config.yaml
num_hidden_layers: 11
hidden_act: "squared_relu"
norm_place: "pre"
rope_theta: 1020.0
attn_scale: 0.13
parallel_block: false
init: "uniform"
final_lr_fraction: 0.0
doc_mask: true
dataset: "wikipedia_en"
Each number is 128 + 32 x the weight over its row's rms, rounded and kept within 0 to 255. Layers, rows and columns count from 0. Numbers have three digits each. The size before them is the row's rms in percent of the matrix's.

# layer 6 attention value, 256x256, rms 0.114, rows 56-133, columns 96-127
125:057137144149130078115142112199138136156070139134101171138117110121170146104158094107148095163123
108:125108125131198149147160130114103110150148145102116208098179138123122129129093124149185065083127
084:109178121119144101073151129178121189090134164186115090032126140116103134131096158120175117135099
101:126085214152087116103112129091153177166177144097129094205202151121109096147099143153159112059151
105:143081129126158193114124175073104116125146160107116142114121084033112134155063141134143173130140
121:106050085156166120110093157109119156225102156088134191191110138135104116130114152154087064137132
095:151088058144135178128140076131141102128122113101157076161136103171194127132124138142100191115134
104:147092080101181176090148081133113080132168132137097166053107171185128145091128156111145165130119
112:077149139168109109155210154094081097056078102154129141101129152135165132110151118071170131197130
111:045141083119136142082138132104109177113176108158124227122117169090152133134141107135138137145136
103:135128060137140124117125100100117077060095140124157123121137105193150128118116074098091137134195
113:166142103098106119128130113115124093074174125126143097097128148152108155128126143112237118058147
098:158083193160119106177147197093139056137141138134184157119211145093094088142153112115105152203150
117:167100108164196159162160127136123114157116132134119180164092110180138137068113162146137075119121
106:106077068147114106145070137106149089126129129111129161154124158163132098143155111115098135124210
120:147197085146141139144147124143089110117105112114140152126198093144140162108132166112071116172093
108:129159136086152153141132093118130138109143105130117101222136085080178090109101109103100134118123
123:117163133133147152139120154139095132079134090112101141117139121071135134109077148141128068048168
129:070169090107088135114099196115170133169156104116092140141108169098116135154125130119155084138166
114:232151115143133171075154062132125186131134140168096122163150106089140119097054134138110142087146
121:233121126121064125135101177107156151119118107126122051112077142126088161146107101166114177101132
105:143180070085131142132098081164119135106134111119140082062110152134138079123173127115143165138193
119:164143154116084108125108114146142128116129111104145144097201129153142165133162111111159162119168
118:061137118135136142130141064128104160154131132108115194186163101093146121098121127112160056099122
120:153067119135202129126156160146127058073129147134147128069153128173109138136112138097152162114107
108:167157093083140158128129091136098099104142116140111109137104225195141119118066155159127098123108
116:095030105138158118137141134139145141153146103108154129118135104128108184142105128113176064091102
103:125135166141109092064115099147166174140158147113127048124157100124096124116127161097174140064107
116:180136009143161154130114121135053127094115128118152152124056167145181166094147139144144160153097
098:168139072128132145164099153144113070121169144104130131144121103134098099114121110132077135143159
119:116161122102100110107055145080101130181088184134129099139029132087164125149092120141108159136157
119:099158122103106078110141083086153113130118070145137092184144125187137103092175114119119107116150
117:102030154194153136134163144150136154122145133131142130103188079085089177138102108085146088127115
115:162143141136121111199109137126155121130150133105142119178080106155139147146102148147099098091099
107:069149135118127149165116164093141187171147091128136133205153132103110065131151142127083103158098
108:104143138154112104134119203144155096139174194140115123056088167114086081156147130120143138190103
125:179110084147107189117144112107116075139112148122150134171121146194159172139080121154120116116105
116:146115135129120098111127156120187091148121130115099156113109174170122124132154134121123169152167
090:135129188163088092121096111106145092162145135120146158172089146120089125135100122114174129131125
084:120153143143088124154072074084104092138161136101141127211139141079097116103147125098148187144153
121:099152107127161136101170127167120086150131173100114137063155116147125123131130133125172107127161
086:124075120146147125114149191187143162118141134169115144071139170180103148119116158166126117108142
118:089071210197144125130160211090151140182088175111112152160150110118072139138090153143147068111120
125:126089121170102079130137114136138112028124102113154124155124146206141190098237114117119140134099
111:127162061185111157183117131150124088117121142096134136107162189138120143148100172142185119106152
114:044151191143110082105164108175158189140173104130135151105151125135145050127222138157066136173045
118:135089207184090127161154120136148113073090131132119141159088089156158091148092130105109113136087
111:074094117153064131130124161128104072064078109157146114131108146145139165124182096104181163167175
116:129107157112154123145149157140142080146175161109125109121180159116063127136144101121097115186132
110:110177174142116085123104119138126111153130153087164131105120120140130203112146121121100120137127
124:143062076137159127138126124152135077114086094114132103171177141187111177092141147108131093125145
119:055115160097149129077167163142177117146173155109104147083144144132058103155147157131167092176038
096:152167153130129112104173148156143110150095164108120125116083097121076128145065169135126106147053
114:174176104118095119104107108090148132085116108124112098186175132183162133123093157141122149072138
119:073130111122157119138135131158111097115079080124123155137168144175171198102214109118107124183100
110:144163115069112192146139139116100148120113158108108057156101093111140119142088090138136123087156
107:093107089188177154126120178173093118106138114134131205074144083098126192113068133134159123079116
101:117145177099144089143170115146183060148131140105110164198181122152132083105151129090118109180089
114:093089130156092171129130136155144163155119109125104172123114141121104149138176145141148152133125
137:211138077113099145072082109124111111128167164084149113134135106117088132116086157188088126074109
106:107122101125108159145132170117098149097109104178132151076131143104127223129123108154174110133072
096:146063122128152135133133110089152091116131160150116146165122093117158099162114153092163126115149
086:066117186145115120124115141089118075157154137121140138164163151059133116122160136091179170139124
114:179057127171094141133116131176185061100184141115152102150146176141110128134146152099108134171131
103:088117085129140148093136102156127159174107123158099128114129161083104150113172141115150191197143
101:197082156147118166114159132136118053076111151112113066070147158174117144130096158126175161119149
109:143150161162082122178142189072113083072164056124145118118094126113114123146170122114069179197117
105:098118129113188112136128162158139108114192155169100117141087127139122123112157139123100085076153
119:139158037150136115124177101147129134121106147120131130123113136186129191123150133117180058152066
106:072124128116116094123103136132181147105097089166104136105093212151127120155139121118164156128139
091:137103101136199117072118026159116147067092146120110121103145118212158176092078120139094098090119
111:120156122168105142114101097126134174106107171166100126154163112075172129124113144147139188074135
099:141092129092114187107145145083102139145107150145128104147124148134123080169081146135126133241113
078:062150104109154072119102135087128137097146037125158175115153088182185148145144084128186123109093
094:165121135130152145124140160150089106080187013129127194121120167154108142100170096144127082038156
101:100072142121121112161118100141095138121142161131112135128090155142080078106090097150045119160160
075:146109156089068133154129113108122173118124188141115178148089125166144097122143144123085112087131
082:091140166074113235154167124135115140139098128106117168125126092126147140103129124144133094059150
# layer 6 attention output (transposed), 256x256, rms 0.101, rows 56-132, columns 96-127
110:068144142100124132125170166167161163180095117143147155153025123124146114137118111136130120080117
096:119103119161182129164127130124120137144144151153117168095097141144114123139101098121103129110106
089:097110140112135078131148131109109110097144185119125087108137128126190143094135156129090094126089
088:148164104166150100111065193118096111171149180114119112194145168177094118156157141075081167117100
094:133068166147127159142138092131067129100110224095094111119077091147141094137113110152148084182049
111:073133159163150128065096169144106117195152183152131144190124136151148140177175100159097131118058
094:166163088058157140061129118118126154121112127102101120122164121173103151199153102124161116137161
097:139130078142142126042104150113113096134157179112105145088139182104147085114117169131139151140160
113:094074104112109135083116074149105120102129151123145116132146118164133093127120098057098049143129
102:098192178124146114101149095125092147145130098159103134165134153144148139102132118107117127177109
096:175144145096106155080100102069114163098135187153140154087170083157116130149066069103116126156162
105:162070146137084113145128149158180137087130150101128079122120105041150116047178193160167150090156
097:125094175130155107227170086145156143178118108131122163101170184112159096158120083125127154128099
116:115155101085136196147093142165150129200153166129174118093155143171121124148140108112149100103095
098:158143147115106101094088137164093108105198151117090187138154135156068144138196060108087116168139
113:109138108095161203102178106131077116153099122115159101108124097133163148142114106155074091128129
104:167164068155136163161146094077109127105113118185144100186109120073126104137062126104205097164153
116:109136205167171136110139144129027142064128145140107139139076127137116107133079120160065068135098
119:097171147123166144135092114172126077112148124081077175212126127148073111117179137121158077090117
109:140158127168161118114198140098135102136120119135131050168158117120132175062078170154154218139113
111:171102165130093139117109096105160101113131115091117065090137112139123200112141117114165166117104
100:142123091108204098100120063068130150082155134109134114084149147107135118098103115106122129102178
114:193145214118141133129120125130148140138096108083154145124125148078160124118107124099078159175155
110:125148133156138149107120125137093161150135198121145146141114109131149076113121130089086110115106
109:193106110122135079068154142109148127043132147155205075128161117120179084146131101190134129159136
106:147119108103097139126082156139099068101164141132090169128101170135094171111089185169119089151101
103:132146101185091147071104176157097103113103099094132119141140070130131108163149142128135114102105
102:124108116145090106112113214126147121127129113118131058166184094094191088119151162098091144083140
103:139121095075133153111122106104080137154085181141097100109045186133087142104128115189174082146095
090:170159122099156201105095133139080160102166147121099133082163070159074093177116055078133050144167
109:103131149126128042135085132096137119148152152159105112173070153111090126152113142185175123169112
109:144124108115092150128100139120112168094149100129117194099125116162179101148177175103107160070082
107:113148098215102079088163103167135117096137146107130077115171045137106090153157089064126154142126
101:113146081103112107122101168109115126168149067163070167166091092083100189169127138185142146061150
097:116179103127184158193069156113126147172125097145128136197222163152070134164151146107118097104082
108:068108101111129087192097095174200103113199159140050130104076158139077076153125118132177137070091
106:118164085065074158039148143080130135158141122121102163129145126089106238150137129176157172109157
109:131098134136105108096146113151192123166186112121153134152141166112149077110141130164121182100117
084:121153091220111109081073113131138128160184152082137159142156112127098114103168137152093141094169
081:157118103205115095134104103107077105138164177131139081188122176136118070120104168090114130141133
105:133144125142172119077152134155162108148147167119147104109120136123157103118094100122075182083119
088:096131148099173121099131202177107130113114116100118141114117147148131131115143151164109133133089
106:087100204178123104140082190187160103180116170128140112148118097167133146177117100122106135092044
110:205115185103071168071126128113156135109141120124172126151139143128132116096175110134132122168178
105:152113084122140112096156113116135074114115169127120109162166166115097188146162122126138098119174
113:093165160122121111133137152139141176167079063152118139138113181139154123160100118095086111140131
108:123087124085046109106133125103144115105148173148096179128201159142162122150086104110099128107102
105:128114126061095103111110064114141175041143140114195159100171145176081150124168113105164083131202
103:140105159137157128157177129194145129119142171145081080125106128154106123144194092112135120106085
096:120166166144147159105146135116128136220101059125147145126066105064128118139103114151109139109164
119:118122133117114146154116196170079136100119122131177120129129140156139127141167138180124088133184
114:151095179107136168121058153181175140141146175109117137151206164181120088128193100074082117093044
090:072099084152116127105175133127137115196139167110116124112138156096169110103122172197082123041074
109:123152117128118097103124180107154124157167080152119130162134148060139167113120181193118183099116
103:087146141084149216140110148129095158126083078133166139146094136155106128191155104120113070153155
100:126103104120165133123082122110140160074171152112139139127162055108013150157123111107173095111157
103:124141117134127129088146141138028127109073162125129115127159085122120160156088089158087081143112
100:128129079089128140150146176147148175147121068128167225174139166084200088144109132125095081138117
107:141154153107148134095094083131160172106147132121160149109115186190110154120154123135120164110186
125:146108131133138156051129188131074153128140195117080096099138105080133175126138121189052187100084
098:092126172094097098164150068121121133127079163128124086110121094140133201120141115171152107132079
088:116093121123074114109159124151158116143142212117125119158146109119161086098176162189200139139120
084:154119124203099094178157121098152134119144147150126088148131180148118083163145137082166115151091
107:148137086105111134096152186163162099093136136094075120136118139137082071116183130144158145090125
094:118136133150154105112156095155144123116126143116160107128109154159142139070148150125164139160157
091:152074102111137128120112139119136095067124175107174137093120193141145089086103150141106128148121
112:160111137137142165118124051147066123106168117106094146125086167118097109103131099186092089126125
099:141123119110125115161129158177077132116152100152155117106135107116150050185130105104161051133114
114:123176124126080159134142123169194115171135147113146073124128070139112143069177139115165152089161
099:118108151088110096149116127141131141089153133114086200098120180185113105113220126133173101090075
087:115127133105079132046101187130088134087146125144143116096107109155147143124077167132087198119136
111:136170115114150110105136114108177140107134160159129059170152147128112176162115122095112154163148
108:184086103127143176176085075127102127080119110154082063107169121184077128155109130159139144109137
089:133123084151090111119183140091156148149144107095175181130193110092155116108173174093163139135118
089:117116131176141123191171119131172108162100104096144182133134092147117145110146097120219137145149
099:127137111137097098123100087152108113085095195103147124056142133142124150152106154123144108117181
098:079171101123127154154141167170113066134082186140111150088176111158119102131166110109140147163163
# layer 6 attention query, 256x256, rms 0.103, rows 128-255, columns 96-127
074:175067157121126120065132126195134105109177036109105152184176151094117125138085147180126128152154
075:153164141152109102127129091065159081097182140107146104144103151143145104150122090097043198174126
087:146086101078075128124123081142072147146114159147113107148203123155111153082161171115170142101087
087:210105157111179139115133141104129174175141136138113127104104126149183116097213143164120089115164
082:095102129126145080151100130204148149094100086104098110142146124166100096075133159141172131119144
082:141150108138122153097073129128131100127211143121155148108089120147067125144136168116133078155169
087:122166122112152141116129142135169105176136082126126105110121120098125102123108136117136146078164
099:118132118115151124106129127187152130135173188102140095150192136095142116147202081143060048101071
083:124189163152189117113113100099168082047137095139151120167141205158118157093121135131125125071172
092:189112156092127143134153069170152091101112180106149117092185153118133143137182144125067094078116
090:138079139105098133159115109228135063089115207125101127109149164142073132153145111134083081099132
084:118139124109128175204132173086143145183140147116113128123136121123112140139115126097116122133081
105:170156116113089118158109081167154161203122187149109118113135120102124142119129144178099173130119
103:109088167126104134154125129170136113162096189094139126144124126103108122123089076142104163143154
098:146068174119131138081121171177121123099121137111150134119153138123107081127120092135099101066210
099:131163154167138141136145162130100114076155089079125098110111164119119157127036171138157136149137
081:137093164150162126105167175137120089088095122085178131163101155149111135117095102163165142147164
083:098145076182163131113097175154143170089111090168089130114170111142141115110128150090172137141068
090:132129167101129154119168160107129092105124084081165146131133160103115126090138080154138110164132
113:092159165184141114144132101072163170104096129153136101188151139145187116105121117163213156121114
075:166114157129105062120128139082106077122097147098205119146097170098129093116120105146096133144191
087:130119146208130137089179162123097097176142152096142103176139197115111149115133139208082159082181
085:115166134098103108152078075145168097125126178105104109128149110102123140152106137116138149147111
100:137116083160158152128096118200137136120122110207108143146144117122131123107157179093112109131098
097:168088120145155076115103085086127147123128187196143156107094142186151101101132111134063134122190
092:201151109152170110118110173117099129154178130108172091120176160100128138066145084130092107094126
095:176139104082134081080093113148141095169144085127136060135143174118128131161107094138107069079156
118:156043117184141166128137033165104128144113147168133160163095126160114129087095157150096139127192
110:131113106182123115113147162097116146171174153097132092172129139090103122130128098197141151141107
102:071058154125147104128117104141145132146149160098175106166166139098136170119120082156125105129147
114:210146068163149055126070165168159156136148093105141068192136143133123109144182095126123107142117
107:156108125172108112124104102128164144141143100134128157180108119154146107080145140111140109140132
084:116113159135128047107126112090113125177116168130114138070136179154123129103151124133125152164177
092:154083168170186142135111154130182164179195095107163163091130111126099186117131112172088130100111
093:108135146099072068134111095146100104046128138123110091172181067088153115165141090106150135147109
088:145144113163087138157118138111193181162062177140122112086126160108171133194119115122159124106131
081:124135155105079056124159095132131152067153193158135157098118129180180174134160152115081180123177
090:154139126098137159101147105152139166149100173156119091134107149113163126101107093109118059119099
077:139070126151103121101106094130063092134108152130109144076167151160152149111137102123157134103131
096:111137119100106088109140128082073163120116133134097081128165102122136114129172123097139113219104
099:092108157112083097126111132210162110058151153104124135104201122129104144142150100129155123063130
091:175114104146092093124131144144160146120151131108115043156189148103111196143149091148093145095083
099:097142087122111126164111136161158195158087148186093121148150117114113119105115091092131137150080
092:125132177113065103152138069118166108087077059078126109072097158115174133179128141110171154095163
088:158195143131174130151122131147175116063128118131119135126187097137139128111155111083176158118089
084:132147093112071127133061059143145154160141175172094099115164075136108170137154103136151185107120
078:093099093105117178107094124110108159189159189169059123117166087147143141144115140101146143190071
093:190098145101138136165144128147088102156099169080161129140131099130105130151163111094065137149147
105:070024143107101185172110054111120149173144225149091101101180071139126152136126131120134136155149
099:111171088136201155110129150102146117117179109131112146102077117135142147124096151095130098107104
097:148062144108099134123139119091098108139102139101115121183165135097127090162113139114144141141159
094:147163107146152098097157184084119115138173178050111076177138184148082106156134150092076116126130
099:111085122077087160118135070164129115173103158144120104134153113178112101150150107124118137154169
088:135032121086149158135177120168108130130183151094094138101107133116105106164118114151096110147157
110:171229164140152108114106218154152133090137089093153099107170167132133145126144068118148073112097
095:141189114186155139140093154101111193174122103134107104107151132142122131085116156113113114065097
098:152053133120094128116077084067155147229094148138117044130185139173118127150148084153148194135181
146:099083192123131162109133136094084091094138114045174130151108115095140129126132096152122104141143
109:115129157177124102138160138121102167108132086061159139125124123117092130129114120138156152094118
105:114134111065138145152129101197103142156152104173114218099127106146141105095132149106131110177085
106:112122059163111134163094155165120161147094117147110193174064117177143133105146173095114150151054
114:163123080084143121116122172141111173167156166164109140166087193141069055116170080145089117176137
101:147154105134200131142174205152095126151162095100136115124127122100145122101242181127067058135082
099:075118079155151102114156088122110097167157110143154136072155136108152162125137177133129081151091
108:059067108103161034090114100112155106126140142106150084081144158137120157131088099184117144112129
111:122063180152071098177162065129161098101085108088159114124184113122169193143146129144160135080144
109:143213169109109160101143131094103124096065145162105119100117100125110088131114150108196069105136
106:118172062194137093129112143167087084143092115159144165107138189161087121103092141106159113080112
112:174108072131153118117081126185126108180117142155124187166103189135088104098089127118089163104120
119:160114213135126139184123103138146126070133138080119146117189132116104140139146107147151111091108
091:195095157103123149120164190052163118137093154085197105176135091143163126139169124140133165106126
098:092211158122133165122135189083101090087098091150115155158135087137179096158080150075176128140152
096:185118084152198107120116098134121135130127103148123155113153128132131117111100121109099107186108
109:065123191061094118121168183119155100122118085116148156128107136115116117153144103153123152130163
089:104146203141095111113159132122194108083108117123165143089164101148105119142115075129163155156154
098:037104131087094123164110106114147106123163199144111094119106132153125160165118109115162176164125
113:157129173148133107104191120089182135146143103112181137141164064121142148129172114131137047153156
106:118085041166205127109092104163090164150161103162092127110180172143090122101179141167083150125094
100:100074111093187126128109118144142121145181148121138094097090146113108126163143104115030135148114
101:125129099155160101152148112108121123076101159073182102162132052122149140141146097103161089187089
093:073123141112083139128153154128143136165109125162169140100125120146112163077099101167219135097177
109:121206119141109118089147237096134150133128115164087105129162218178095060123139091157150125093144
105:201040135175149149112162137113179110208124127149150146160150133105133129128097124126120054109177
114:037047173143079133137155051133125099112142130123136140088133078118134204130126107154171172128146
117:113097113121155117142073122181182077101105174106107070136169173130086172102115093149115174036118
095:156129027162163142075087150165136198177168108203099140120101164107160078115141153150078089195097
102:139102086140130166152158054146084125139170153124109142133133073111124144096189159142127166168043
101:076060084167187118069123000113109183143136163134159133101134079096145102113107113115086121136096
110:078145142145098167214081102155120100097111154116083106088127141136084172098108165147147227121150
107:165115138154163089146151139148123146222159128104154137060188174103096128083157098155123123137123
101:106149124076128153167125162125095160181105103146085190157109109102125096158131140120127138172124
110:100126115119124133142144160126143109151114147088172113215146067143119161115133117136123082123104
101:133117115114148127048113099133176122153134107162097138099137154123153144143112108113122153118141
090:147143231087085118104173194073165172111140134083114081149168125147127088191126089144154135146186
111:151082084099184116110142143188116137174145097143111100111159203083115089159157091159095135119126
102:152192189117121109158082151143148105145088148102096118099130184127073141099090089105109213174140
093:061090191104107107128174109107140114124136140097198113136184083129164163118186105122142085129154
089:161120104128151106088109134145119116139132085143100164135119147108132147182099147130092154106142
085:142135109144126105119078156182144126174165118168086115122109163144091157116072129168126104087155
120:139173130072122186126140164094080152115176129145077198139069114165165065132116182088119133154139
109:151117244112081127140177102131159124125158133090110130082183066096105164195139095122191191146171
101:206147183159131127103157115092148133198095114137113145078163146122104185094117143155160180060145
101:154111158172124099134139088102146118110119189083122141160161109117106163130121136136161128092133
107:104110136161043086145147059090158091060152121125175184145119081138158141157115124129153168204109
116:128099107109146125144122113116136094184135101129124118130093125058152141147113147132114095149147
102:172089178142128132161116061115125153143112135080146145132146084085145139115130166124091177129095
113:144079192123122136159092124159102165053149150086105138110159132110117092136135115147124197169121
097:112139069157143064092125150165101123213115145142121137138088185124110098117085118127069134114122
115:115121111074141141155120075110087149105153148128139199157059064110150119149146172080099135188113
110:154152118160124183178135142128122140126106156129109161154166108096165123091110151080165178145065
102:202119087122198204124143119121086140180156136148091179095109131112126089111129190083098142171101
099:149202071100146126161093129156142101147146115167078135116118170129080128126074184132112075109130
107:072137158097094171148156164135111125134139119128143182165094121143127106132104104122116101158121
099:071077223078139167143206139147117121065141082095194182095130052077176135099166092164122123160135
107:163115128114123125119093084079123165093134186094115065123148110066172161189120150128128113095142
107:146044149080115119108069075141123127109155177062128106124120106059163134192126143147108144104119
102:125098094138153101077131109141150112153137111187152110103169170170118124130088123153134079116122
105:045142137123088118127190153136148143107114110155190162102136153154113050117155111115122094117157
102:129145194088110139070158137103143103063175157132185064118154096094147126147127062114164083136156
110:132160126129139100149078087133123150137094131125105145100097156149154121145103169069103154159090
093:146069178143172095145094120107120091112137138036140067117167104120169161165118120097092095148129
129:158161113101107157170121198152114160131100120165092139136062143152138079129135131102133112126137
116:176132106150130074112068115092140173100101134100138092192092137144121147140144115146097110123118
093:156145092183108121139122125134121152144113109139154167159096139121150102094159113105135138145142
094:147161098115151172146144187202136081129135122137085170138109161131070108117162125158100097163104
103:160068118175116118106187053116144185158132119175148196104132110115158106083078160139142095136140
112:147135073148159102149045085171103144129083131163103147145066133141151112116124196082091128104096
114:124125198167117113127152139091151167108103109103139096107174094105152095175119080132168103082142
# layer 6 attention key, 256x256, rms 0.103, rows 128-255, columns 96-127
095:093138153098143148123135130107178162128130162186166094115140129113108157120135106102105160111111
078:123097091115149189100112178141101111189152149123130122102120164142146163145166061088127112175133
082:111129161147105080151166121096146096047131095131126043142113088113098168123111151150134141130150
078:032119125109119141135156158113160059107166150072142120167126114149169094171084177115155163101129
067:120171162152110114182161138119157166069139078144098119141089069137199136175189167133143093068077
091:148110125127114097167197171114155106172079092098176166172107097089184133144082125163144122174134
082:103127148158109145190145142142107122123086056115078131168197080145145139095122169106157093167079
075:039090138139104144102177149108087179092131111063130081096155092137106145146118113117148086173157
090:165086151147109102137154177108080165105176148115120076152131077082141125140148121154168123161118
084:114121172064125130127158122121102092108131182078144081147125069102128119103069086128133115188134
100:091103179068125150139169172138118094064147143106141060096107118144117160155101116156132097129140
086:141160151176107074093104035119173173073120158122125148153104136142159151123157223170112112113156
098:099114148128154090075187109067109096084153142085161134136087067081107140161085127135083101186151
086:125103142086140122120136096114108057099161145082172093072126119117097141159099126197059117109177
095:144093128160119186170141169166114096095091089073133145123141155156146121134098085197136107099120
084:114155160034159100125136167151164142126115166156166104129180138125149089096084142105134123061133
090:111105124120132195158134171146086086134126079065160121154120181138116122156095095155084098134145
098:120167084220099155140119077153142197130104072148089188142132127148128098141137194129180154146113
092:136096114068118148143119201176145074146132113128148110112152170134069167123111071094076125086157
098:121098072155123159132157131120141188204106109158141143130102170155125118118088151139109140094161
113:109104146087139125115134172112120045139145103079190117147108127076115136163082055170080118159153
104:062099180070099152148184166118106065114130136085170131138128125104123128142086112131120112169113
107:096073128096084142151129091126089133107112167149118170086122101119132134113109171108153102158119
105:190145117180146106083136109139133209149130150214153141200150138183159106119181154146136154084115
091:137093180119168099117111081159058096101156168145174141097115139094132136099144043147108129117155
112:089142105038127168163073180129133032147114071083137070093141142113082151130105050113101143148118
109:107141116066127069157072151174120061108132079164072126174163158135158112139161163163123124088154
109:148113148188197091094123077138129165128143176137190126171132101160076128093111135131113150088144
087:138150111120092121087168138069162148160180108095079112079126123107086144147115192126143075140141
115:093078143163116048135157104094129143158147109116130138143140161132133206091144089152132128123202
117:191145151123116098149048171180152126111154121123122095207146168125088137177168079158111151128131
110:149124124111152160178093144169188167117138139161157114186140121131143074121143157147118170087118
081:081182118073118151096145102147179110120117077113132107108115064105122080161120170097123086134114
065:105137107141202112142182133175143086136143051126170159163167160115154069183093141201091140150111
076:100124147119162123107118116148135155132138147150123088111099159156097170103121129080179192114139
089:170088163155146101107150093137052076107150125121127121135111133100086156108109114149064145135137
085:133118121168152090120090136141161161088091121125081081152201136132112132158124116120149162113081
092:080122221103117178143175170077076074091155131086180099149084104127132108142157132161155110136117
092:138155142064160125116151205130135114142129153091176125107127073117100136136097153124168151116101
076:103128092149124128092100166162105068220114124106116147117153154148175147135146088148109125097138
084:139071134108070196119134255115096143167125170125183099061139137187101104129148041056088061140155
078:100070065096106165124155163160059109162148139163142139125144150162109098109084096087111125193148
085:162144075211139112075103158142060152106148166150114202137097148151114113123104156161119158084119
095:103056136086109155134126193096125114162154175084166078120108056121122144138091087079138141212101
080:125088115110029175139097186113080143153133119129090139079122097120100099193079113081102117150142
067:087176116102141138093141114133127107089166090123135198147070143093131166133149186143168172144139
088:109154122146122066100138045136153156077132077181119164135104141105190135131173223164147152094106
098:134101175129098065125094043138115115117153128094103104135134154135138187167119090238082110139168
087:114172120137152058074138055077133122148160104145139141190137151112145174141169196184081162168116
078:176154091182134088082117160121139143161181120180116100176161120161184094092158146101129162110109
074:101165151068075118135122093113128066137155073120145102112160135092092200150103131171112142155161
091:156064169099040114134110104120112111116121144125141143145158134154156152105128144189099051136121
095:188127129158114136094057056062137142195080159111160121100083136132103121114129116140102096142128
099:108152151139091135129130137156090153075147126089074158107093166115100161110137160185125099139162
085:128095092140062136137086153187111172112122113129059187118088172121120125166109093069143115141118
098:120127131107136158150120088160112104138131131190131062171178178169133119129166146129077149049125
095:152104120098106090147107083086133139140155168127161119075124140150128132111128137103100144120151
086:136110141101115133066180127102163103109159092095091102067170124128143128154135142114129094144109
099:127131156117109096070126126092143088099152110042120084084076144078123193175103152144100100153147
108:132124058111200187142103123168133133143104103197154149124150113139131067106091152114070146134115
109:090179074226160145120102115133176209149086094181133116168180198198136124076179160131149140126041
103:146150140110175079139110167147130198118154150118142214141077128083120130122138059131112072107109
111:189116125172132056125114203123156064113177097123160120113153110108161123134137093103087047166062
116:093164143121104118111151099135134057162135108121207141107126120080151191127119152120132124125109
109:113095086170110049096138079092128102167171118104103084052136126076119195106134127187097122156176
106:130032123154067107128144068127163127125101105110108081144140115150156147152142083177167175126139
105:142120161118093112105165119181122097084101147126124164146123081143130103173145178099183106130125
114:123182102173148147082070118181118143090108123154117129125184201164058113121111108158138163088111
112:137095036128138155103079166126130151131126134183103078095117127160065079109080104111127148147111
098:115079144126156121174141121148153147113117166095096095126105155136119134166161109109133152090113
098:156059115080117134158158137073115097083131157127143147136131149157160101115167111108125100110097
110:157140139097164179156090159112092139136131199112131166171171106146137137166086118128165177143132
106:168163130154133129121118078136134151179136104140121131127107072142072153118116098143145132168131
110:176056132147140096164162120144131111139144116126071125107112150135174118156139134185156088104161
104:109114149187066098143156072156152122132132093130105114097156158162105116121143112115189128147140
100:100125152074091090186121122113176133126112144155149136094132165130116159132137146115148102188186
121:162096140174109104127159071088127129157164114105177139168159123143149187106149136154139084090176
123:110140123158149125098131111133090111136146062153119127068129116092091168080154152137114080152094
117:126087158108095108128126145091112136109179082131165061106073108108130140132130076115082049163141
119:172089132147168091133115105149184149119132175109149164155133163135117150156133068112062117155127
104:077145081134118093124171088153130124123089074165135145101148142147100117081135172126213135106133
102:082167156187131145144114172162129162095135131141053178105162204147092122120114146131159134105093
109:145108132159163147125170087147091132159129126117129125187121110143077119116104129140112112137174
095:084077149158105124098162054120132106133139102125133132041087129115116156141119150141141107156199
108:121124088109093060101096130120150109113133129136089108073111146125093122114098122163147150092154
100:128200076167136161116116135163129161200108108174131144122115084102087148112130156106131125182094
111:136115109108129156076140077123104093144163111141122106084130090113136158090189144091143124135084
120:101104166115156096033160071074071113109113117135185127065106064079171167119119111117077097161151
118:135137099153078116198095151141136103123110126152107072108147161137098122125129164186117215138144
106:110187135121111145108205112102150105205110118108131113086112166115108118076174116154098130114128
112:111137134105175158213155184155169138170086143118116217181137112080138099152131119166125126128120
101:097065115166140065163143123126142105121140102124182181161148140145111177122142096139120083106161
101:127192101062112112092118132099128091121119117138148153114113076100126167098127117038204172113159
093:157099167108124133152158165116116168135184176077083154127139110116199093163140110129139099128145
122:159108092139143098111091150119121123181178105089100122114095104112100166120131093163182090153103
106:200156134103134076146049196112149106161149148097113146105114182162098081109143097107143168133154
101:099037183099118111159186070110121134120149142120182140104165122124211138099165115132104100105172
099:112144101183142109148135124143131111152098085105082118130165087128091149154127141123200115184146
099:104207112177116109113117120163170092149095085172056126126130121125045136106136186136171105125105
111:108172128098172203157109190090095128093136177148165195154148100130140107131093118056155130153120
098:123128160124135079218124118159171091159155149084058138124177134163101157167166120051178189169148
103:125150113163084102126147105110099081147111088106090108067120110160110144072150169123189180086142
103:167060138185131041139135070119135109094129189116092139158155160168101153126133144148092145077159
102:118093118188102098132127066140138118064137102131131158114128163146102125156113126114147181164184
098:188106103137100094145139141104106078138084093124094167127128138120195150153129151137075060156154
121:145074147107127145145155079073108135196118154073151097085064083102176144128125148104074151151111
114:132125102138156194101111183114079122098185178114116137069127112115140126116129121092106175158121
111:118180060154180103115067141121139154165129141137121139148134187171048146117094097127158115119105
106:145119137085120154157158123099089135098121143139173168144090120080179070158114119090077121168140
114:137141067116147185124117150127156159167123162138103181121133101130092114108067110049153141137063
101:184141151096173168138100122154120118105141161168111142096140073142118078123120128082128132172078
116:113202092124089128123095124178130124156087116146092143171143134132066091115112162141184144102134
105:096109140154176151173114163145120156112133164138123193130104149147118145141116047156118132088146
130:114050165149140107143193116079119122150149085113145150085128082083194095132133090159129085189164
125:141109159084100116141132121070092109114132193063176109152097077097139197163147136091125142163147
128:139084108092090154099150090066106080164137143088130067118131097092174117156157130125119112179134
113:078174136134086076092115070123103111131137065140138155088137115118108154102092184171182114136137
104:097091151112152173168150108178156164133087163139199127116089117114157102143130107148131113110077
107:146100242071107105110209113106094127061159130143169127101114111116184117150162094048178129139164
090:128145159131155136167074116124080120128108190114182127170096162136116165131141045150083180155110
101:153106188153154120169118143106123127133141176074182160161163118118137167190153093127079118169181
102:127161127109188185199108215190135176136093138152133125180097120105137043131156106137131124096075
104:127069098183132062149055070133154126042144127131097143140122185139091166154129122162119116130114
110:090118123135159159145134145178188137124100160143171148147119130151077121134111071122089198127098
104:156162052145141107105113200165166096138118136158063162106104171155105093130154137110162110099141
112:078101088176172138136160059167132174135102107147132144088108076103075160088067145085168135159097
083:117140116142151146139072133141065129148065170144176066188130135124130114106153075163089181136112
103:108093226178133099143173118111085171098125117061136152106130099096164190181112078125147119138131